Weights of a small transformer language model.
Size: 8 layers, 6 heads of 128, 70M parameters.
Architecture: LayerNorm before each block, learned positions, no biases in attention or MLP, tied embeddings.
Training: a variant of SOAP for these matrices, 625M tokens.
Each number is 500 + 40 x the weight over its row's rms, rounded and kept within 0 to 999. Layers, rows and columns count from 0. Numbers have three digits each. The size before them is the row's rms in percent of the matrix's.

# layer 4 MLP up, 3072x768, rms 0.094, rows 629-656, columns 0-255
099:489508536485515474648462455515549518507530530559527474490501426501477525454518473444546525491533504491492433485558504502471442510519484440419501489500598513486510523454467472501451483572527547516482566481459493533511493473525518544503483452502494524433532500476517534448539490477527499551490527501509414511447522502487544520448515443421487504513481426527490512476565544542480524538517448533481414503499443509507520619596467449522463519461499536532547486504487536533442464503494460532581472459521507563564530563529489481494414527449475519490470542550516501474489572495546493507512550494442454554575560477410470425471476460491598456475581508457541549527554499545509517487473532480500481484514507476512396410487542592530495481481494532542552460385500413489474509527518487
108:490536571548484546482424427505526495490491535535457536564542448497451482478562512556472544542559535492483518483519408523496545524537470487478521536530466503489423470486468510485565436481458473523524528435501514505494498490477562470527507480459495437499481514488448508469531499520450514527490490495485448532518483543489481511563525471520546436533471411484526523466533508520509487555487565497514423518457579561438428528533484458370507504453422561552550513458511482476501542468488462480484466464519430452445491494493432440488536459482476443574497556476611549541526406511435489547518520477539552561476475579560467501464456482481513402519589551501554487528441473437505456492508469566463539499520472496470575558520497527477514483493518563545549485486509470548456517568461533
100:431512481571486419481435535534511505484433462486560504503511548481499494508466486504499466519560491486429467463524436470520504471554421541532551536516535549456493509506451498468421484506529445509492452562476492494455504569527433518505501418469557462436443469448447458503491503470474488497527527552519508524449548520469478506524557407517510431490477442460450494538507417474488472490448438531527532468467480543571503487534468531469528487534508347475489495405456450523533494460524477530502555486531531524531513495523443543421476435512551571483520440524524506551540526489452508500491450464525524510486510496465462513514477392609405535487498484498520559488466507522515537489496496528555533499530427487545459531561518484555536465520478472526529498517477412508486503441531431
101:526518490477516456517428540489531522475518544506452586494562455434512485477504554530559510486467529526470527528565460530543463515454504471479456443553502587516483545567514519578497536463462534431490469466491551496500546510433493497539552469467489451468482487430526456482556521441498497522425474572521507519472530508614511516526463458489428496517504517547453472525462463541554520478526520420515478497437458497517495578499532528513527544492494511563472574540507554524536495492485496527539455469494501550461445557478473504561452403529547534421545548517558472458460493424494554505502518488520437476503501557505539534493553487508461523498428497486480475466521451566536512441563507488568463529520571457507423556494558537464443497519438411524467567512471555477460513477530461
113:515545442456511560519460467444548513509493489456483586453622536512477583396456550489536530466477550520516519535567510508478519432472465493453473531525449522496535455510467552523477476516433506524512514516471473495493526517463512503504416471518471513488554516501444463524549579525513418510537495526493549507499540502498451477576534479506500431489501554486491556497493590523487517474570534558489488611419508538483531563453505469559492514467465471431533529432437550482442510458607530459556500421476477511502482512447496473489518446538485540528480505478436505512510506537509479484596462484555523499484496463495499604433460530496525530465452402534520510495530486519470531579473544469464516528489485496505473576507456479555531564482529452539477486457501472530517564510535498
099:526587459519454462505505542583470531448501498499432520498506558469504401432527472542461484559489570528536501565503455531525532474542547442497517471501463465450449478583519460510531517488531419539493535534502521522520473434489487536564483499498487520492467530413498479516482510562482473494516487523495457407541481439569548545504437539480517471463528472461508508602479530435503465576502453478453445512553607514491423510491504462611472499525498457438495527533554484421471497447536567541471514533546544499534472487481444571498446422555464571565513547485537513525493482450502480460489466472543504506513493509543510453502513461530489499580525455550589507532558518475480552487461513582531531553516462528501453510415523523490499545502454443531558482446505436515484545512478489
100:487518493548455491496536515484535517465452518507525542438550420474500511419419536508451501559532529430453509517541509507467557414404613487460530494484452452452449484499525555480436568573468473485498504507510498502521485538459437514452456479509501444460505574492431488530483493531546529521438427472476461526525510538536508517494551392442455501435449475450482511538477519515517564520511498488557588541511482528454550521441549508487419565502399593507510453481518483492550470584560498552463538531452523567457472473450415548450438473534491474540509476499522531548475434543509496528489507501559560583500526468465410492520466519490521499572482517496511536465525516422505561446459544426548454447495509480553563477518509511512505470524476523547561515470497493496466519477517494
102:547469534491468632494526469457496430521465556557492500485522510445503539477555498506420454541507513518506470454516452644529531503509432461478507478484459484517481547551474533459458535502506523473486553509461525524499455533452482445497523555507534522390492505435554448483541559509525518443540488496530485549456485509584473532599509509505496484505474530480543526486540580504530545578524529416469500532463463531466441541494542495461501411498549522532501486521502475520519511502478520485476580502469534557480534499494514565513538535510511531513416464494479514560470481558469576476574458461513478484526478454495493504507549430486503478533479507495561444496449478433572500489524459518539481470480481538517492495487497513461439477482412517457524468442511496535513468487536543
091:448505472527476532470479516523492491532491531560524454424565526494538506494554492564594532465474554498535590468439471493424495496425494510521516569511541507518511520512537414433538466512476519499491474477518487503528450570514440510484507450557523560524494552585612497510496434533407447443487545494521466555506486502510478529541456507462491532568490572465470514427449528523421533525522491504528489578533567529513543478503452570472553498566518456521465479479491523532518442568522506506470501458515459502571439453591427455452528445523463480554485480568458450474512527506553470488518488550474501454555610622482507515436540582486505535504522446514522518488488474548571439528470531507486490520475487496471477511523448484510506521540573518504510584503538560510487543487537547
098:529551478484502422511494519504563455495512553497557463493540557467488532525516553502542452474494473528448488527472439518491511421531524526490616439427509508474440452502530509522516476574479515507521564479512457582566426481478491518513491425567514487541485556449524517505528519427532570485521463475472424581543530496578587498474513511493525501483442431489452487508502572568431531469497558482513555470542430488480536495535510508568492522525557514454484538506472507463530463430551494499573554498504586543509515542422499483494527540585478478514578513537572484492543522481535509485510556544503509438470497498490535470523458472520504463453507520514539503486467432489474578597526479514489506462484519456547506529489518518490520477493471457471533469462552535471508544508541569
098:490535474454542425446531492541423453501556511454494494457569498531537488510495431472537498543443528481439453484483483509494495532494480506506499488559558532532438547476426568502493476459427431452484477499515492524547571457535497533478584574450440449495415433433481511477458453538514516471469486543488541494526530519389488529440493518530489511525502536518512474482405429451534476443490486557554484406506589471491517509520537480507477478504550396525486508459512527459493443489484518492391489532462417521524444491488463533510449494467541574472460509550582522526514474443509469515455505500532496474572484512524547501501455516585436577480538586398564537459487511496486467502468518444434533477537568481463518498488543516493536526494512422463499518547471507524522512490499443
096:465462486540417432497549543544427463535480468490475478529471493474483484476492508456485432475536494532474559479595523541583424499530511522470585596475491531450475530524414507494440505511458532482501504526538444538450540430508489500431474426453455461498464553501546485464497488473567535533524545441487483543468534455519474444453555451504523546423547461506490514526497480439603459519491554481420523462625513492510529518543458560475505506507515447460531502461514527461508489452474439515502460486481477522454565575574462514469480555599492467455558497498511489504456438538518500474484625488501539498476538536567497514527540523554575513519510506546526429523549549581558428499514412487533473521568521562560464494480501481492495586505539537542493554480478465497602572502443496
103:497410468501490540576488447497470517406541550536454507535442535478523465443584528523480508501522490500576465483601467489517529515454481487473505485580483459531519425451480554518477545576496553511516514560541487518530477522448574446487495530556453494546461555568518472488461433442445476529523505522380521543537497550521496463548506482498507525535581522470446480517488522494544459499535521587520384476480488409490587425531468433499524483545523485512535436468504508484541452485485515570496539474510528497474534488559467527544520525530427524487509452518516469478581511542504479535474529490513562411476486480514474508436493492500457502530534509509504497506480540490464439502478441413484502494567573480560507478436442584532464559538453504461429520469431573507572538471557483
097:515479484558546510521524413499535520568543531479520543491523447578498518474596571504540474519523438479521381591520525503467525515488530483542489508511513460490567514504529438529526474605478429476515540472463513518499503526429549518531528498469479542493527565494568482602455541474394477501490489486480502466501548552518492488489581558459545535535441560525400480587537473534486617400486528533485531460466482538534533486490481537471459507488458497468487453473493456476514506543577488538528543552449480438539480547499516507528533552426491535456494536568480491498431463550494509530490463527482515568532505573499499502463472534394588490520571513506511490541444531422479504521571483440515489491468543447534500484512567446471522533476472599514503490548466498502544455558486469
082:524447403487515551441450467407466509479480537449498470520499463514542477527477458442600438560509544519552576474576513463539497499484536468541480486569538439479494503530484457473482440495535513395491453463491511495473484464448469449488473535447448451501519495457452469553462559485530589533495516449536446466495526558531484473525497543442502434498581452542504518546494567552511552554490438454459490490540453530409471490544574514469550382534522481608495459575542528444501502522503444476468508456466571429488538464466514493482451503474522563556484483515481512486463536523568488497491490511515524448517538481414398474466446539542543466495506507494481552509497508478502565501501511524490545442500635520520526468491475442451548490531508553560540456523547533516557485513458495
098:465483513465510488492509493522566506476545522483526515434586576468447533486605522394494461505520522475574495433471465478469467439498533472437479467532535475562511547499509496443418509461466554461443462463495491496519468519531513535471583509394506528597470510535526478483458475511508449498536513564439536453498483561450501508485490542557467503475479563481470516647570567485431482498463488477448471539510509538511549462473526508502465547448419448528444545490464480495479430465541488492531461567502534568488506506530539499518542521548511498487528528606550548507480556562473429497576508556515483484451495525557569490464549500502480537451467560443532507559471577508534537498500515501497501481545445499542505491502442460516522466424509489477537532553518503505545535449502523
099:548473500523542547473553530564489496471483551550511554552440481520431434531476465505398528533451520448521470517504435440542463502541434543486452499530538522538479513538490541522535534508560516463556531479568528534563461516500477472511535546341522481457462551529419504510483411458507455466433505470506446482454495469462471485465489522451509406532463508401466494440476555511526520529559539514492516492469559517480418486563555533514495434484501477512466538479536454447498445460454444470488547538506500510577556471517540489551461532472499498477548503514500497468508513504480486427509431458524554515514532518510490486523450483461579480521466452490472583503437540493482533492556454563510526542507495458486484512578502480431487475487504498495501527511491450455521560566456457
101:492511512438464510418590428466475462510442501515503536597489468510534537422521470505484550540529488485491434495469424506493549457487441498451552443420455526498473470529465549462513427541511487487495565493522550516467387522465477527522563539521533463519541523483534513494485529433593494516550523473410467475409521531524506497485541468489483573461572566480579525490534437519482482460516490511541504490436470566472511475536461471508471511582530458527479453499467538450444567521466437489491473533515489473497468541455502422508479535463473522467525502487453479465502470531501500532418515565457528467578559476510505460532522504504487482511473521528532511536390576471496490519505451477421465545502496494461462510536523467502432457510502614434470423523475508606460526509488470
095:498514517466480518493549503448425534577631408516581542494527462561514486557511514492515510499503517471538506496495521497525496494517492492511532520551500397521487484498442451566438474488543553499511479562444498581500497458507448484450520489588470490442524469508546575531540499430481557500509520523459479500537482469479458477546469539472474419506514502434516479514452434526508447466441424557474404425481475499430502427521489587575507472495472485456531456531529451518521526484519521483518470546534491507505516557507519495500472487518456539464509568522541528551523415443458538528517543458429455508515462514536423539514525450512526468446485444535455482543445500455528460531551503470518471487395449528543454447563556555484478525492509489545463528480495437478550457489470423
101:493541484478446506504466510421477496467484465471467574490477457485490473432512499505575484562516478495496554491484460453532475405400520488473468487562458479473408476453498494480488471573515464489496514454513481542423495532520503527444575501541492486518471502532534485525591566475495489458536504528552455434521493558528422466497510557522499494481469491473539510475495541392480515482488478464502505583485458531489614452464484526540552466535469537494591494490473473565495501517567498538544481495489492552549433514443487558495437491417391545455498479478449530427463528546457506468507563441467482486477439440576580529527499447588494483458493499533514458532451500457509426479491490504580454513424503528511514498497451503478566475538533442503459504467496413547423577568464546
098:475497441513509532508562587404507459532519517492428481446519482504533481492481479515426463512559444500468540534553448493517609503462508494555519516501459505450489475488498474451473476552453492535490403534524528513458516556559440496510522431485443532494542542471476486514509570439561578477477441552462453494463556479523529499501511547420469463564542512499446528515511542450470531489537549534481537483525434477461535477453490477577519462433416543493570446477525524384478531479568459436477577568510508520530476484486609527467575469495535470554533525473550527505490488485530515525435483484470592480491390471471440528389532521447501424523472514497431541449469443446511460484489500526554468493466492490563528449407501558530542479453498475528495509497530512477461511533492501
109:512491541471434557505523492470530523476428501493483525479515440512447436528498541497501431507513485433539487524516493539434481476493486616458463437519439509508478491436527475508440482474436450595525569500585533424503566494448470484447471468504537459473478499476479562534479556510468443500539508536479470547434462402463457503506529518524451451568569529543431483455473542551419558506448531496480465484474610519515445465464484535517507516524525527481476471530462485515547484552496546485495546538441536497524568504521504509465491502513458411542505480520528533462481495545425460459452561495492546587520485443475560496452424447484586422501494504494462577556500523495499531512537513556484511475519508460476520499431514469510492453494506506478572617491539596501432452464460479
098:539451555499468525472464568479554520519518485445504489560509460560536492516565487557506517490413462481556488491428502411508585513491533505537534487391467466510519480436458509471517440444508478509493502523547513519444478506520519513479510509513483558566430513493525439477509585550487467488446499492485454515531545492484575503505493512483466516553514526497519510487466448437507474519453523531459490554406520509427469559470514500531475496584536564477499555568506548532490525553473464456489507507535522509527464574504574487467507447498477591521509450482520493550454512460505434517563424488507422480617575482495497431421530508543580497454530487492493548477545520489445486497475542512444491540490481450490607566566517531510508565529462497528426487516475479589503531530550512
098:547460521540473480416468513509524529527471502542531559395529582542489561474508585477455422491432506448519453491521479515501553507460425502448503521533522432506482566512552441520459481520473593552524516505533417465526555575501527453445540507542518559479489521506468496548510584577454494461514502465495509501492500510466486503446533450495478576477552439513549477525485454526456533548439498520535456489588493472499486399494483494492491526539459463433506554502596480511501502424519440485484534496486547472476522445538577501486558474521519440496513560571539441533503503566444501535525490530531558448558437463482477523475503484528540484468430505470545441511502527559529533407476448489426518541494480467532454444429513473458532540590505511516502519457503422545465461452536505
096:476529473572442603484429498415483582451415530499456514529526438478480429534491424517478543453526532548462535482495539472453437507541519475523508525465473360489432482535503568516490483520547445479455469498538468516606489461526445549440503483563511493519565522515487468461538506461505483542477520480499525488493535459386529486464465534536460478502482563430486463485501522517531456496466518534529530427520414441563497511503481513487499515557495498498487448504482494518590456491609497462472549551483517542547516496507521621491485516467491475555574525444511466440479457542572494484488508583478468428486511564429455474515486582563537502442550517493564472505474489522571470538484509507468425455580468519463460493498562477515488466447485500511505513516530491457504436492505506
107:548518545548549545455444450502446514447499494401429510453539463513579494583389549489485462474539516497445462515496478515501514489482521484472476463450436495597460532553521453482499408549528553511499452540456456485486531458421523464566501454429507519553551572515513468493532551540541562482481527549530530489488490477509621414487491524542560528453433556503500453566456530514485531528559462437573493461462497492494590474504518502511483500569481492472511481457518570604512503485547486538462500478494535463550437466460540475447496515476518485475525508502461504490442529483524401441460510472563552519520570531555556474480479520501414472476547552509463457496501532491515464492564461495480503495490468564547472502419534578454552512498577501536524466421504504517505516517440583
106:432515523491492483504514496478456576498517515445492491433529570499523509517549598477404517486538468495515472519500505430513465602471498488567521500483539531489486540539542508544482507491540522504576507582542442527434457436474513472451540486463479500459479476456516565521481534516494526516476462487567452535517519507491481470615510455537559496506495442541515436566508516468500537513439546493554472463471512510497546460518444495520510526515488449508554537460510462467454530484507487558538583585528454507383489450455412445490498470483476552524531532510452531483549523469492496563474543489496418500596523469573520518494490523468535562507523502505515584583539417559476503427488509500448519518459474522512466552550508494563564535484555450544419493525508577518408462465504501
099:500490470489512511554496509467561466502523508504487516484524381543497472531466529524494481467509527544517506467541429529533502493403493622533504549473456533530489523557377472453530384476510467481490529530537465433582509458509450504520526525548498481480549541543468605500487470479498555537439510581471493504556458470462473506529489497517513520563512556497513475420607512503451570457503538443520475520469479457482551596512474473483537452468504541546572519500455516488498468520465477467488445461426531487478515475463511571491446552486548395491507460551525436515461544498482502506492506468491600528454517510511575513513451446447447547520473543430507520483495510469500538492474424500517455465540602493497542551533403513484578483514490500499522509519503502455463421538490530
# layer 4 MLP down (transposed), 3072x768, rms 0.0985, rows 629-655, columns 0-255
104:535508488484475498521541449526552465500512541511509420441549482519526494403547474379484466552499522547478469409460484515507521489505495485500563512544481500509482459525554407496442504509551502512447494443517503528464531523513521513513416479564457552528543477511509505537488521533524518546430474485596563434407554479597466496512503405556454457487533553461465464505511478484434474511513545394525604454470523492451448556503512517505477494463530480559512533508511444533520526530507485520504519417483492465540513498488517461466461472552585557519474463470486441575445522482539500591486523484450490531447395506447492459484487541443462532565493446510546458484504498489536587484494513540509506491446459459518539592564524464534496506438493539484536458513482451506488473480483493
115:471529527484540486536512497485576499514523581520457508489513511515432463470437508469460489573532454518440551517448560527470547408578461462516505498524496532507468527488497453432527449550512532464478466490472552597487463506559586513482540479470463534585560460464515524553488501602479458559518526453506492505502496518498440442456489574550456514493491488516357478507536472548541515471524555464460492429566505516431481491605555487498533501443479481526568490460428444480483588541500461486502408544543489516458563537530532497548574514565505478525508567538491522529507519530488519545517522531559496501536458546481540505525471543533496492444504500458550493436496444531518475487527482563485560523483486494484551518441520515499539454485524554481499520527505440477440495514484456
100:467561471490534507539486454462517541463468493502500533444546500485481541496443558443535448489494485433438522517494533488525542544509493529591469439501499544482495513510540368576473481473472444515463514470461553544525475474467500530567504437525463495468531458538494474452475466476502480449430474561537532423480443533510541448543581486503528531610508465484507469456442583490519539550482473483484525513553561493534485537487459490559502435524431507512557507472448599448452519458474462488527554500468425513477470456484457519491500526492488530464447435475513488492472521570532490544477581561512496530482509551484533549533520469461562429491560453541393529548531436509473526470481529447466509416457552502484523569604475550579455477481537461522450492474465568556436506508494509
099:465542498487521543538561498496420472529454547536475527543540533485569498556468514528573525516542510466518414482412537474475461456453445439399491537477465527557491470513456480490452431563512450544472557481471512492455407505587504586494493560484570516521489517537505533507576472530462518493481527485548525490467516529441442548502514565542466471548454486469510460465518538471477506398496561527536496509528550540470418547493474524465469535516587468457500495473472577494439544477570524482484465478509546487548513459492518500510470523495543442548474502519482410481508495510450517509467519493481441528515532520449545503441488448511497376603531542531427460472516421518581521547471485495478442508466522519538506471484504496520467584530561508500549569471452502514505537505488492
111:528553522498379546471492539552564522507534411551426477479592475467427527487509561537504483522488495591513454504515559508517514545527478538498546530496536502501515442494430470495477560531478479525515406459571466486595500537528540496499504501477506472497485488518484461596540496473476526567417472494476545393517479460399484562539566425544479483470559540493412513476573577530462470450478516500424518479555492540483457589492508506526446483464463404478437537466524524532497464484528508546503454479515484470531505502546543519544469516474489535465487505572463536500528448526503513440478502476466504500541506458468460536431578441393510502486481481493462534580454513515454491533502539495495505451505523501539592512540481511539476454440474517553511482528443584515520458516540534
101:414524526479543494476475522537501435468563489470447504462478551510541436534572503492532557598425563514512462488492452509500476536494499524557458483501522487463557368450510464491514450532485474544481561495502563499561524539520518524479534460522484486536515500549532517456513487485476494572415516575524473526462479478515513567483536512480484503491528559425473512406515506491442474553521515480501556516523518541478493479538471533538475526489547480523473458532546487454514535545480480451543489457470527514436449482509504515386534403501562552465409538445525464447551523482440563464484462555455443507488486426544510502479524539439534505499502532522456482465528457493492465543479486480511512501569463444490519457574504519487465500462504543467555491486467619551514420418416410
103:545607463486463530513495479507504439484515511507422481467493554496538492543493472547416500486486525478470594523489498485488479529541463484471469504426456534513504567476553453461502458503560492517375487483520532506510550436476507494545510522492526477503451559525505512545495503466553516524501496483533508475445445514428463389464504555536550477493492514427495578494417538516507509483490534575494466460448483562528547519551514499484549416574523530508540488492587516531539540556508516509446538514511504501543518462511457521490511488462521456449448540456489539555526541458498503500499497474533466582559439574499490488459456572504451543492539538470468449447525474463472514560493493485551470521457504597496472489449563437441497464483502487510544578463505495467565479482588517
103:509441494496512534550507543429491482540466520445508474492523431498458510516524479456526482589503451545473522540537578535429546479590506531492519437428463473487463544566509476581543420557505506515477447443464553503465460507488420509500509493502545501510536485521531542499455529409449550454534471463512536503462542518522560569535472545558458486521504529506444498544521500486482561522427427418524462456470518525514493569453473475507450420577519493523446561501450574517534603497504513515530484539509535512491462487478511585464488547424524479543530446394573511507513448521503528463451549497478442469423508497529542452526503458555421490457507512497545467466463569477471515513476500486524583555490529489506449541545532536571527483471471470515494426490492476480488534525494560
091:488518474526494444465552637491495462482481524575474585499482445459489517467549553463510423491480489534518479500541461512518564512497448451465475497494543536580445437522555539459440420553532478501546527616553506499518595483525442459455489472517555465448534548497584495489493569504505572600474541493432531507513551481490547544529597510562490511478519506460509485574438561554527497458500456484477476470441489520594581546532490538536511521468480456555528463588510477607482471511494506516544463467523549508542464438463422432532491479469504436550452566561525513452516545426515522436488585464533545531482495451510507506501486545534500548516521513558480566461511582482525523510412465531559473500539511559464542479505513483480509551534504494541521437443486469455478484494492440
098:472495529511535575546466443540474566478498502513450520455529492514480457530491473536516489525515478489486469487447541433498468516514452433460521516565475540488459500477556544487478519451530450528492570512462501484492502405531510530527488457519502493504458490476465482551471457460528437536536417539508497455511548527480537493433540544580490533467506526496479543472507535465569480478477466532488547458544534482484601562527518548564529455508519454546424510439527521590460524434454538494533498455569545449479516526415577511469506481447512488579520467532468516495467491460527407453579492553450598513412532540473537515438440500499463486503483621491503531472509506443545505504550522463508508561515496530498501380475499490486488511495491471460456461563459529562422442463516483
097:533504506498506439478497470490442460513496498537548455474548526463517485546495573496540517495562520542521477457510564438440525552495534493536520496486521506461486462573512541531484472465504470475552513469505499533505520523548553549451479540554507532468508475450556491567497509443528384496552510512539537543538484579547480474487452463530501468504480398534569515489482507495456453485508517543489519474548544565447498490566428491584456499501549506513473484482475524515487513478465461490544552502443436564462477511478405512543418527490540609541462468501495533522550558474552423558478456499469384473427427402518498434534504490524451523445505444543497511515527529545503519465530503523556556539526563470440476496473517536460528464434519488498502532539510475500472532512480522
095:466510522427545465475497442458544524516487475508465546499546563538494548607539460533542543452561484468450474522501446390525490524478461552494476532523466511518549452581531464491460477491569477511579442474581531508563524487528514457503524591428513475556472501463431493476504422600524513535482444600486490470459522528478503454482498482533527489525532525499491559519492457506478526515499505564521456559537494500453525495566481493501545498547473503500490434585482486550464442460549526555610538470561459508476473482529468455436497444472519489475529495536534481529589506510471511526546515526480550457461498492459498470462524533496498540507496472508477488519509511509452533446494560436539473480460486481480498511466552466412460541478506521486495427514489524481494539543573519
100:514518501498483543482484492450518463487475515545477462519494507540502457564493536528474491565528515505572566508469485546554523484477539517541534575509546414557500422482492506472461481560517514546481512537526495542468547493472577466522464524485417505507437540544530560486544522431470475424478489467399486471425496480494503498495536484511441423498407522551453553488523412500520545497485511590557457503592529538421526516480505499524499475457463560455481474493400488432439491439513499562524466485563465448611519531542499474493500559513463506523497451461517494509497452499456462499497541453528459452493517497492472466526511478477408486475513490472501512406478463472524458540493392525537513513420502444531542450456528510465481499631520515493510429554469550522536516505510451
097:547474475477514411495448550440532548491529537526485563546494498516521445476538508503547527561518464506544565530492497429462446551580506470502471470506532536494488547460416452491499478496596514537488451513475573545399459503501535505597510442539527588522459456521488532572480576477537493485434576516470402442496455489514528515481397544479507554512527418518473485458516544480474517465475504504470473464488506485507471506529512443534481557481511462533570521456494566497589516538481551574473555503472524564539495491607460493465458453408443495526539547461514471536474514515504584553492529532542522468496501475515524540482521522510506509490521541544514506455456476485389483527581558533488465480457481470518512465481525475546436508549519510517428472423498555501433501485536390
090:502447487481521463530534529456487452509467515473471523474559535497438551571440556560543483427496393467457463533542478495435523532497548503574516559505505480412506437443501433520498511489548516495510506476523489556485516542490545533494526522513479514471509437525542542432466547526555474553558442548466514542498517465587482521530513506484495528567473496508557531488494472579499492450518509512474510538459462478553526435475473486525482463532522548511541526532532526454562499496504486505502507467551512511485499456526449526506512523429468445515497461486506484476519501517521516536517513521495519553483464498548483471450542444506546438422376491546562467484487557469481515555452527468428516530499401504482483511481459518550565414384556535544560485510508503454475593530541468
098:484456451473508588543493579481451583492574489478564553543559483446476531502482445529481456517519490463525459424531558532520544476529513464480476526500526445511586577517505479483472496487531504472509477453640419442540521461569493542580466517461514446510528461549475476446482532518507511492497502552511520471489507457518453562543431466545466410485532483509528502535484450457451518459478501417466509425499502509454527455414470454478544465513470504483476499481503489576501450502492547467469460478495475453495504511547506473493532533454552545473545571485489505515507490474474377442472562552513405452503454519500538534528541573436505516558484525436517504469499469424524468551463411516488503519522464470557570510525501469516516558504471461556488519526485509486485519500577550
101:550483541541445472518546463514562498546525507530511534509514473455575542495517528385499558446505541538511439488438536515547549454491515542475473577488543535521524526523525491503469508558505476560516577554502503472552514561543536491470528560502498539509537468488472463521509546499543502445510482515501422490498436502442568491514537519495496556553476583494456490580483454516466464611447444477450448503500460559530472496466466515507465513559542485591466498566500458542402465509517530555527523486482471497463485399575435477460496460501552407542496422490491559490516444467535456492532461552516459441431547531552469527395577588519555596531561467503484498506502522561517441379543576494503488476538421460443533506518473438456512465528511501494520442482517497497421555491507534
103:469494536461526462543452514578492479496557529478520500566484504571516475482493523504486457548458549550531533439431469516537605545528487498518470511486433474484522456490510400586461464486460499518532551530463444578512379483500503512512556493487516556568560494574482546512549593510523532509485506534453428534468486518475595532527535510482442504546503458549526439539466483465510440561504567479520505498558487488463494567574394482499471543569537419443454462490490460409491482533547434482481497400448553497540527457540530445488517476507484556528530483526456606477576454508505502523517524523453446526549472548532518522541459544455534470512516425473553501524574552505513520556490517561498528486552506569526510452519498458451486469497509534442522499513492468464502475543432489
095:494624530528450485496536476495551508494462559476528514533519401543552486515567475501561505551531531488457504485466548451478476511547474478462519503579501546506550554543477554435553562491442532517562584508480573509534483507502429596466431532550480493496472477492519492452512458471508508558477525495501482501527474506544537483424479469513509491567462535465512510502478457460489514506494487599475519485522507584491503447499524506525419467566397542501535444473521479478622492491593500558517524487498470408519528509507528574477446579457504507506504475502429515474532488553436533483446485437468498471430467494514534584491515480479487565558390508491564484548467509530549508473492518516500542519509436539497480559509526492492466538525522522532522484480472516516512492533425493
108:510442491441522445513480490553494479543438502508542440501536514482551537404512458489513497565476518618560550458543494510491569486508509485530466514460520580488485447527482466484467492430552503412508439466509444514491535520547495505529573553502486456491484612508464482495527433556527515536501505476474439433490464457515531484530564552497446540534505497432481480454515478562552467537499507478446483552523536482552456504578500575463400475500487586540500553446489556485484503514539506433478488495549510508486475470507475505508520553512450546495539447481526480459470461436505520531534529454511465454540482510498451487599528536532421493482556554451502435489475452524429522528495537507594486470533520463542421510495444463533497426474500496414445467495468560544545466509523505
100:486503538486507452425538511480543483517517541508486485478480544462445513544460457479475459457471483502488484426464501596570501491456452503479498554522498537519514532471497549528523445459535529448552537494560456575476481595467497437476443432451457437517519492468497458503473473455541507554522515571512407547493511474486483432480508491483494494600542506523452505534529608484478453518491503541538542451480412476540511531521462473498558475539443542521613477455531515518552531460531499551547503458437507493505550505460436457558519486511551510515532483516541513480438471475457410571447513551486553477463455511474493483473572513474486558494535444443482450532558506492589512522521588502506500482597452512484561469559553462542527409429546523476500522459544499569507519475473556
115:564483496508452493465486444484500523435478455556490504424515571557564514558493522519555476518505525541527477513456430485440467503518497494443481483544509563464534449539501491553556474474434542523466494491481493496445545510492538541438552454554532491517538538503448457447417485408441476490565431440494539498486496525504464515453529509494450450480508494501451472557518571461477536542449495529582428491498571434588483468553464498490469503483522454526499473518565530534454487492398401483503422503454530519513498501484450448517476519488529518577597511488480575516468543538561467523492494437538462508485482534456567523517529523496456447526477540566480467425537591435512525491537452515521459483540538510468556499504479397552511451561509547493490519533539513481504545461488425
095:494505502458584511464486564509478472508548453457546540604435540518513598475512577639548481556448488470479432517500545472401513489534518470418528494447531502545570575500580485506544493516472471493439543464499496573527533544482502441446449457510497561560462531547470531450478496507462474473505514470397525487551541489480500512500503521438465492484456505538560475492521524455503593570511507523535438537495499496575506467494495497536460462454448536502515580505482498516543561407485454440503424462511532497482526439457551476501518451567448502511465485484543511560478507468520479487472415502470524504527599488418483494552508482530509429555523506519511495501432551508507528498495520588528466445506451500464513569520481507562545520548475449444500445554473474562493522485510468
099:547531485552550421547482440525448489480536519463495525484499493501513539507468495538560549461513465536555467549496567487527483457518441501446488527458492483481498537468544532532459531488481463499446565553501549521448545535484572554503454516476492531540480487543419419525526500483487496490495398427403502508447485494401465499502518518541487500475483490546523490504503484454500474502556461408516543479386552468447425415493480555463552528464436515516405486459575577442511516543574514555542566453488485471464553467508497452467533538491454445463494460474545500482530555526482462510501563513484476567477471462457509497439469538478494544455492529585522457479516567483527488569513441470539504544497496562480542452492470444455522471552537596504482490566455400486463502455464504
096:516526550522542583517540466530476495495544449518494512506416563495499501542513502464503460445506472518491503500489510541518491506461511445478539454444529527585563608518527457535495536611510557467437522455421469493515567459509488479495494480565479499523459490582567477534509513520558552550520544453607504430515395517494552442444484540537558491513543443382495518514580531483487427436514550512543532444504479489468513493533560494494469503479508450484538513461565527562513519526566486543511476550540526482500496537491520472475447569468474468544558520503547461442497548497426501488508585507539465444471540478448470454470561518518466433544453454580546494506494497470446456471498578518558470502500574541432439456493601526428450510561519439465547495495568580510550552507437479
108:567529569561494527500459481500475457565544459447462540499476510509488559499483473601495431528515469543536530457456537461441499517426500463446481493478545565505509523484556481498490480539511519527485440464481563379487521428510548496535508516473428487512550568488487532514512549495499473476517527537523551519476442530452537447492479530472535528486553547520503464547423523541460592527490543485508513440515525497488552453503478590488533557571488558497477502427535517545427493532542508551570449441484467471533422537533542525518543529511498558463538470551500541462483435430450530523504464458529420437483541539453521442490476490548455487532458537502535521458501567490501474520533496487467534502454526499436498474482532497493543552505531598531498455477534477475518583492515534
105:436505478489466569547505548518467464449594441571466548441470535477503487526528572479458574560460494506420531473526498528508478463489458557431538550512510519465531575520477483459560497470523503515527464471550457523495538545521520516478511485468446468420540537512488464486473477570542468498526418482499512534578575504532498551550476481534496485470515474498505519492524544459598531524466484513472472475424542485517556500500463424490403580493440427464496517476561477528524439424492521528556383505476533517463467542469504535470532487517524453504492551527499500488579554462495450566530483396510458477508498548483514483455506523465455485474509533539548571447492577420427521546474554542539536444467517485452470459499544525480480493470503524499464484497540562452459538545459403